From a checkpoint of a small transformer trained on Wikipedia: 622M tokens.
Each number is 128 + 24 x the weight over the matrix's rms, rounded and kept within 0 to 255. Layers, rows and columns count from 0. Numbers have three digits each.

# o: layer 13 attention output (transposed), 256x256, rms 0.116, rows 137-183, columns 64-127
# v: layer 13 attention value, 256x256, rms 0.113, rows 138-183, columns 64-127
o137:127147131133139111125130138107088131120158104121094128134118136144133141143119141161132171162144137148141107122105100151111146112105125130132119159133128127124155136109133118162097142180144134
v138:122139201093153119098094116167149132133132120112133103125104112122154144144154140124127122138115115118142135117107138104111153103177130134119136108111169144131134119102110106099124135120115155
o138:101114135117164133194099172124053128165140143119143128120140161129152132099146147139146155187136157126119156082114111167162105154116147160099132150104116127129127155122124118155088112128119122
v139:144118136117155144120090143086111126103113135148090111142123084111139147141108139167069148111093128135122114159126140124123148132139105142138132134161156147115127121135125141112133144132130105
o139:153156134137118150166103125141126143161129110108134125124097121141138131126162127134141110167144146128102140115128125114115142151150107175113128119108119109115137122117164139147138087114168128
v140:167089121123129135103115125099117129144121138153146146128158133123195074141157135140104136147113159131134110165146135151114119133131101143109135123173088106085117142113165175111159124138158104
o140:162140113137141148119125128134131125110152120100090146133100058153125152146105132154145113105147113072113174096110101117115103133140123176098168098148120157160129088129153126128139104154127154
v141:131098141120153137105069087153128085096122142119145138144102111136143123104191144151081100170123129139145124152115131052130162141126121133073116106111132127144136149112151103123137130144117128
o141:110140078144162161138108161120063146133156096123100162117071109112158132084115141115164145181120128129106092089101080121121103124128115148099127146115179164083153143115152139142145083121149109
v142:137100196098128134115115118095106159123109148129135129112127129104153138104127107142077127144106118147098124112111124124141093113182136133154106116147141138140130155135104171138138139087137097
o142:113136116143139149151105167144117138154179151098104151105130117101144119145111122104143122158150133087084166084111101166147124130148131188089155095153105119131138128103154094136132079135134154
v143:136100107074127118145141147135120132115093167159088142111132114130122143137093108124101120132139118139098136115101087114177136100138139128146105130155126143113144096165133107122132130179125088
o143:145112132169102129129164098157107121131110121145167100114096119150122109169122141106126096163130169142127115151174134131133137134161121153077159111105097123144147130098142146114155124145125133
v144:087114151112111115133158150144162129130080094154123136116140157140111160073164114074120132126128120131136142140125125126158155121098130108158143084127107145133156076140126117125106112176133134
o144:096120104117142095113139131104135139151123125128113122121084135106142112139113121143107121151142134149145061115140121153127123120158118083114120153129112141129138107086127123118126135138120123
v145:173156112107132119140134101106138160111098158114144136112123104111144083133096117124109147131137145133127150120089091127125075130080137136110084095148170113109151194142164099109145140115167098
o145:142149132189135132139164184170133092100124071117175129150129172125093125149148120100170106068092073110129144098113142103120142105180099157129167071134139146161184118118140132114134078105131133
v146:136115108073122116122137148147122132086137145114126122096120139143162145189112145167133132135145126115122141108124120120174077123070146128072073106135130104099111122097110076067149127132135105
o146:143152177155123134151149159143115106125088107102143143155156116138117124142138147102141134107096125120132162130112108093150150121157137147122138117121115126157091134139133148121114128097129126
v147:170141085106115149151129156141081165155130132114129142097158149122041132154073126174141118092110141123154127020133126101138051154075113123138109148178113113170121106130086161103143115115137113
o147:154122135102084113137103141141163172126112173121132090130223071152114117154078112139133149063118118134122150156134197144148185079123128142155132100095108125126128116145152109130102113101155106
v148:110095130161137121146124139192094139138128103136141098095109134122115156182150131162179098086126127112115157131148134100135107089119152106122130131119134121145126153126078090085121125161154138
o148:111108151128114135131122153065127124141097127177152127132148126158145124132117157131120155113113137133161119110134129123139128143099112074141101123129137153157146153158136137154119111126122150
v149:162139136145125136163105131117152133104115150090059164133102117168104181143140117137079146110120108156172134127135156142117162156158103130147123104115167115087105132108195066118121119112100136
o149:124130118141118143155087099133105142137091126126098148136078158115131122067166085111156122147145092117103119095146157122148086169102131124146158134121123131069193097153164108084153141074169126
v150:123113113132141132086146129045127174134068133114174092150118130126141137143167111137147195123086054109053120158095160136137126078121110131149110124114109113145129169169087147133111175107099127
o150:099150119176175133099157146122115148103186114126110166083078139129098109120126123113104136131104126100104118165163107128120131069152144139117111096143107174159167140110136102138163146130167178
v151:148124099152133150149165180099122102164132097103142124127157176116063142158096137171119119132143157095135102119121178149113142147073086119130114136127128179109141119113106119074128135170104140
o151:111147109136122122170128112075155200136125130126081079160140111126120141101112119143113148127148129165167096129128170093104105154155146099127098140093076103118106139140153121141136148129173120
v152:136121132145098136149120140077138218116090134129125123139141112093112093158118102169147134145122154105094127139118119179144138165163113134116110136103186139168153147120162188152163135126132125
o152:158112139153162118153146151125121116078121089139145078142130095163131123161144145115181124108123151037170142119130135115113094137115124136128113109145145110139106148144103077133108083165137120
v153:127171102110119133131155108096092156144137212180128150140161105127117133141126127141117109104135110134086134113081132112100154120137142139147121144122141163115141144126126183144143109150096122
o153:125094085151131144120162115173116109111121107161165066105137130115108114143142136138126131147127153139138128134182207146126132117122146168131131151093120131164145098133111116125167167118144113
v154:118122093166145146084140136166095131158151144164144101127138135115126144102108158151139105110137122115090120117112110087129130100143123131148148158173144134116155133144117144142122122110157057
o154:122142145098125157106153139115115122145164149138116119125145102128109147180114155126095115133120164182123113117094165156121131079127151122145089150101117129131121143160162148163099141100122148
v155:145093155139125120178143136088128105116100144120103139096139142128083070134097110125108128153141122154162114163124142153134086152106151141137102158121168115128110110119170128143130139135104136
o155:091128135136162134142109135144160127102087138113152105138107108153109122108126103125103111096124063116130137147175149097125157143156114135124125116122162139097097117146135109084148124138117105
v156:136088154083119134108109105156119124158159177125156138134131124134107121133155107145140076152145124114101124112142057105109098143191156128120128141133100118137133145128140164151142143059135113
o156:133127087117120134143135145167123088113152139125157136090168108144091126140081145082160148123114141064091175094106118159170132107115153141115109134156165135121083169108091115162120096105123150
v157:163115129097118133113123197190131155108110120134099130109115167169149183153165118150149123124123128116124123148155157125105143159133123120104098071167112080109112082090169082090135105113162132
o157:130143104097106125146114148129143128113104137107108162146141117135112117106112133122159143125119133108111151051112108091200092156093125102149138126153123151133134126154116101129129140078131111
v158:171124104135116140131126125132139131135104147126116101143106129091138095133126142163117110197166114107129109132140109097145126173105101127165113126166140105154132154147122132107150152107122109
o158:147151120165118140114134140107110108153124098114065136126147084111134129156122125101162159101131147104134162125108089120132121134169082122115091108127149126164127133103188145193138124172181125
v159:089065093180130120139124146130124183179098143182179095098132095115096152114127151087162086084108066167089129165107094094117101087106163123158159183163158101157119119144100169121133122165146110
o159:150115151113138109048107126155133106108130143176113094120098131195118130153137162148094131124080170128098127151171128157125194108135087067167122098158121195172176152151197157103144100126115171
v160:116146119111131118155149135160125141122136108136087140125154140112129145089122110107169142118142127139136140145160109186170152136123144117166127118077109135124146081135125106146115093150136136
o160:116103156109104117121138089118173154162093128148111130117130125119164107172091118138095153122154112154154105168122123139128135129103094081151128142133123101123123102123108134120118158138116094
v161:134156120161179127136090154125104140134151171114137186143146127127098168163145158160086086109145113140165146166162127121106153154146152124107127149185162147098135139099121108122123139146084140
o161:170120147137107138182120154117108150138135093185114128133117086136135137118138123155095137176157121151100118102154148120089144119119124133131133147119151097056174144126193130143122098116176150
v162:140120089122104115113174087163149152153099121058118116120090129139137135102143136119187121111123137112148140131124131139180122086150119130112167153142129131141126166134141083130103141150098107
o162:133091191153186115128136111133123089106139140086167137147074167163113098153127123139157089094093136155162126197114117154111157102094134107149115155112154127133114144117109133141108173101114147
v163:097168164118111127147168138144111096145139114148107135115134152143057148144129151110151175091132159105120132171157127135093182115147178113163149110138108150084124129147142107051127131135165169
o163:112131126096102104160122118106122086153127152116142124136141144181124156087144107174126135146076151208131106062177149135125190175106157100118138168106051135119126102151153124144112140144087124
v164:144084125080117125116137150169115093142166122141215145110164165109126086130117124147162082160153148110115121062136081124120029097128137124113097105149128109167138119141122155142143117077181128
o164:113094122102113118111128177127169117152155155143114142138182103143127148188066141096136152092121137062132131094106105132163118111135124127102099096134154152137095165118113136157111061150129137
v165:168132134092127132142111169088156135135147144115126119122142165104149189150061109160098116137135128120138140053097140175127151139116082132121102130091176152135125126130116123122116125088087135
o165:152121125105103119154133096170126148149130115119121099141156165112104096131161115103159141144156124072123154140156126127113111166171151150088094147134152082144118126113100088155157152147180143
v166:149156103184149126156120145132149131159116171132162140157148147105141084124149119114140157165132128106125119106144177149101109092126098134110143115117124139173136167154106201165112155097121151
o166:131110124161142138074148142122150145101138128153131114099125127077149114147093134100125124119128148154157111178161123104135078138109106122153141079112170118149159150128121121123136131195176131
v167:085102104128126129139136144107122155193108113117152128130164154130077117112115097142111133140105136129098142081145059163131084128138122128149134156155111136159134123111081180152165127126116103
o167:133158127101136133088130120151141104134139153162119111056216087148152118152105145092101149112099166061139145148137158153189149104122095140179108120128083116132090136116089133123093105148150195
v168:105082087145132126131152090167117056130149166153122175162167163132114113186125114124150079134138083126141122113134160116110122109154131124094117112081126098096100112080115197192148114163164143
o168:100026133103139146142122126147130135142135132165122097127181078129138123179169124143131155117154124066142136160127155130125112112053115111112108115089139152111096199164112181103137173127094122
v169:150126117105132129133112177119141143121125136103109135136112141132163181077159142143099112102127109152131125168174077134139145195133121130120138148165106100155100109135120089147136114089073082
o169:152153157131117120065125104144129130126119120144075198134064102132105118170049122117080121171105107119123140134100063137184118105144131163154118111164146097088127103088103105123153103080172163
v170:137129122135136130142140121123136116145099125115103148142132125132151122055075135078125129141109085157161114123113134133112115137106110137123145140106115128147121112110109151147110105146083143
o170:120152108094160111092123104115141178105140149132131104141137145117130104106127121129110128107159085119106086142146107142152139113109147139146150161106157144111142079137118092091142172120125111
v171:116164116067144126185101138095107137112143101108070128124144110147090142104069104133137165098103091151132131104153122183119168162126124137141115111075128144143114107140085151143108113139113156
o171:145144118122094118133117088168165165153108128154167118089177139104122125104158087171098130160142107173132095154163165138155150122117101166157129129132148083128122067121079137099131132101137101
v172:141079146140118128139146179152099137101176145169099135167137140162172158128172146138131043127139119115096122170161157101136148096157148120119126118101120100089109113139129089091122127108164180
o172:130087121104097132113101132099138187121154069142108179138086084090101152125112134132109154142131111132088184064137107130160072163107200093067110123175107149123157114129149091134189153127065134
v173:138153132144143129159128180101128151113122154129087126127129135091161145150091114146101161152149145110105135116166168157142130130115129131152107121117130144117113138148094155104136140114136125
o173:174142144129095148144123120108153152129110158124140131134140106118156086122123129067114122136127154141139134116163105100143154179141129144105143107122117084136153129154182141139137138153150126
v174:140158150072079119114126111140138173119127111113114129114121105148134074151180095107153155135120147123138141126109118154125137124154105130138155068136106126112131118143153113132123150094127118
o174:129126125159124107122145139173114077147084122099148123119126148119092169127131097149180124099109126115125171148133172159150118128122122142156158124137092142174145095071080098138101131147113136
v175:070124196140143127139129133163141171106141125138123128146129130119121140107170096111125112136138106112087150173098112117132148114147150112151150135136106155160120100133083105146144142130152107
o175:137119165101116132103162139111127113139132138135141176077107134107135124151142144114084114144111167123108121118109144125159088140149144096147100138154128116097127150133082093158124095130110158
v176:148073129099182120144087111158120092118148182137111137126132126111143111130172117155150121116123119128126136109164083115101101134145142134109112114128123106120093173137121155131132147056177127
o176:123111120084121153138127146139158116138132152139156176093108166159136118136087119119150161105119117075093145111114124135127167109106109146094141117145181135099130156116130159178131098078151115
v177:134131107150148138140110167113140102078141158133153143121159140115180108117091152140099100184137142128112121066098124108166094099107087137126112145098148147123144136120105149150129128128097110
o177:135102136145153168104129139122083169115158129154103103129114088100146129143144153096091145141169152154121158135106122113097096122149146168079117151083152109124084137109190128162142113161173119
v178:129124124110131130084123113110118140152127154118157119101126136123124142175119097163126137105113162113106142090108145145127066119166129136118078152123129133126139148114150155131128133094136111
o178:106119088129150150198131160159130113100134124087173104108140136147098099096139161107138103143122128084141141116131158121115153120124150157100130141141123111134098175141090121121101170118142147
v179:181149136160130132138101144167100138108130146129127124064142173109144171131130128152118105101120132112121131131133138159148116112142133125158088143131140112133127141149133118135104131081132122
o179:107092106125087163165112144086167160119098148094142168119092113127132089143078131095139149101120108127101122167144145082130111126139113118134136098137175088142135137155131117105149149105171119
v180:117140125142164132131107110177134108102124142124106135113121126125094128136110120093134187140135111138095111108149128116077119102142138121098115104075081128157093132143110165101128130106175149
o180:166136073092105144110138130118138132122159159134128144112110120143152141070130136125184133158099129162105120118143108114175132135099106101129187115186160125129103157188143157114119139129151111
v181:149153135136120119125134114115134186114141123157137135139129141117138110133143113137146085131158159103143163102161103143145158140121138120148121129104145126116162133134140106140116114097173113
o181:129087143139108113122127151124131109120126106144144135143131130083132107164110135136113141114128136132155121130111124137100076143126147087126110119132155117131137136112113114160130108131097148
v182:105147114098127130158154099122115100080153135129140168135135140151060100157093146130100135124137141146125167117103101103131108117115142122117113144172149135113129119092134090094145119154148096
o182:153126176144112111158138130154098072163125110155138131118167133113139130112177144149133106124103118125135107091128149108125149141135140112140138138084102118131110124128123141119127087105137147
v183:177162150118128121105082090146118169134123157111122117106097112122127115159139127137140142134121101124138138179141124136121134098164136141150127102125121099095122129147171122113119155083147137
o183:126131097156121162151124150154121115110114136063159135111094141169087141122115110126188135116092109136095139139135152138143141162124111131136157098137176133144153140144124125117121133120117133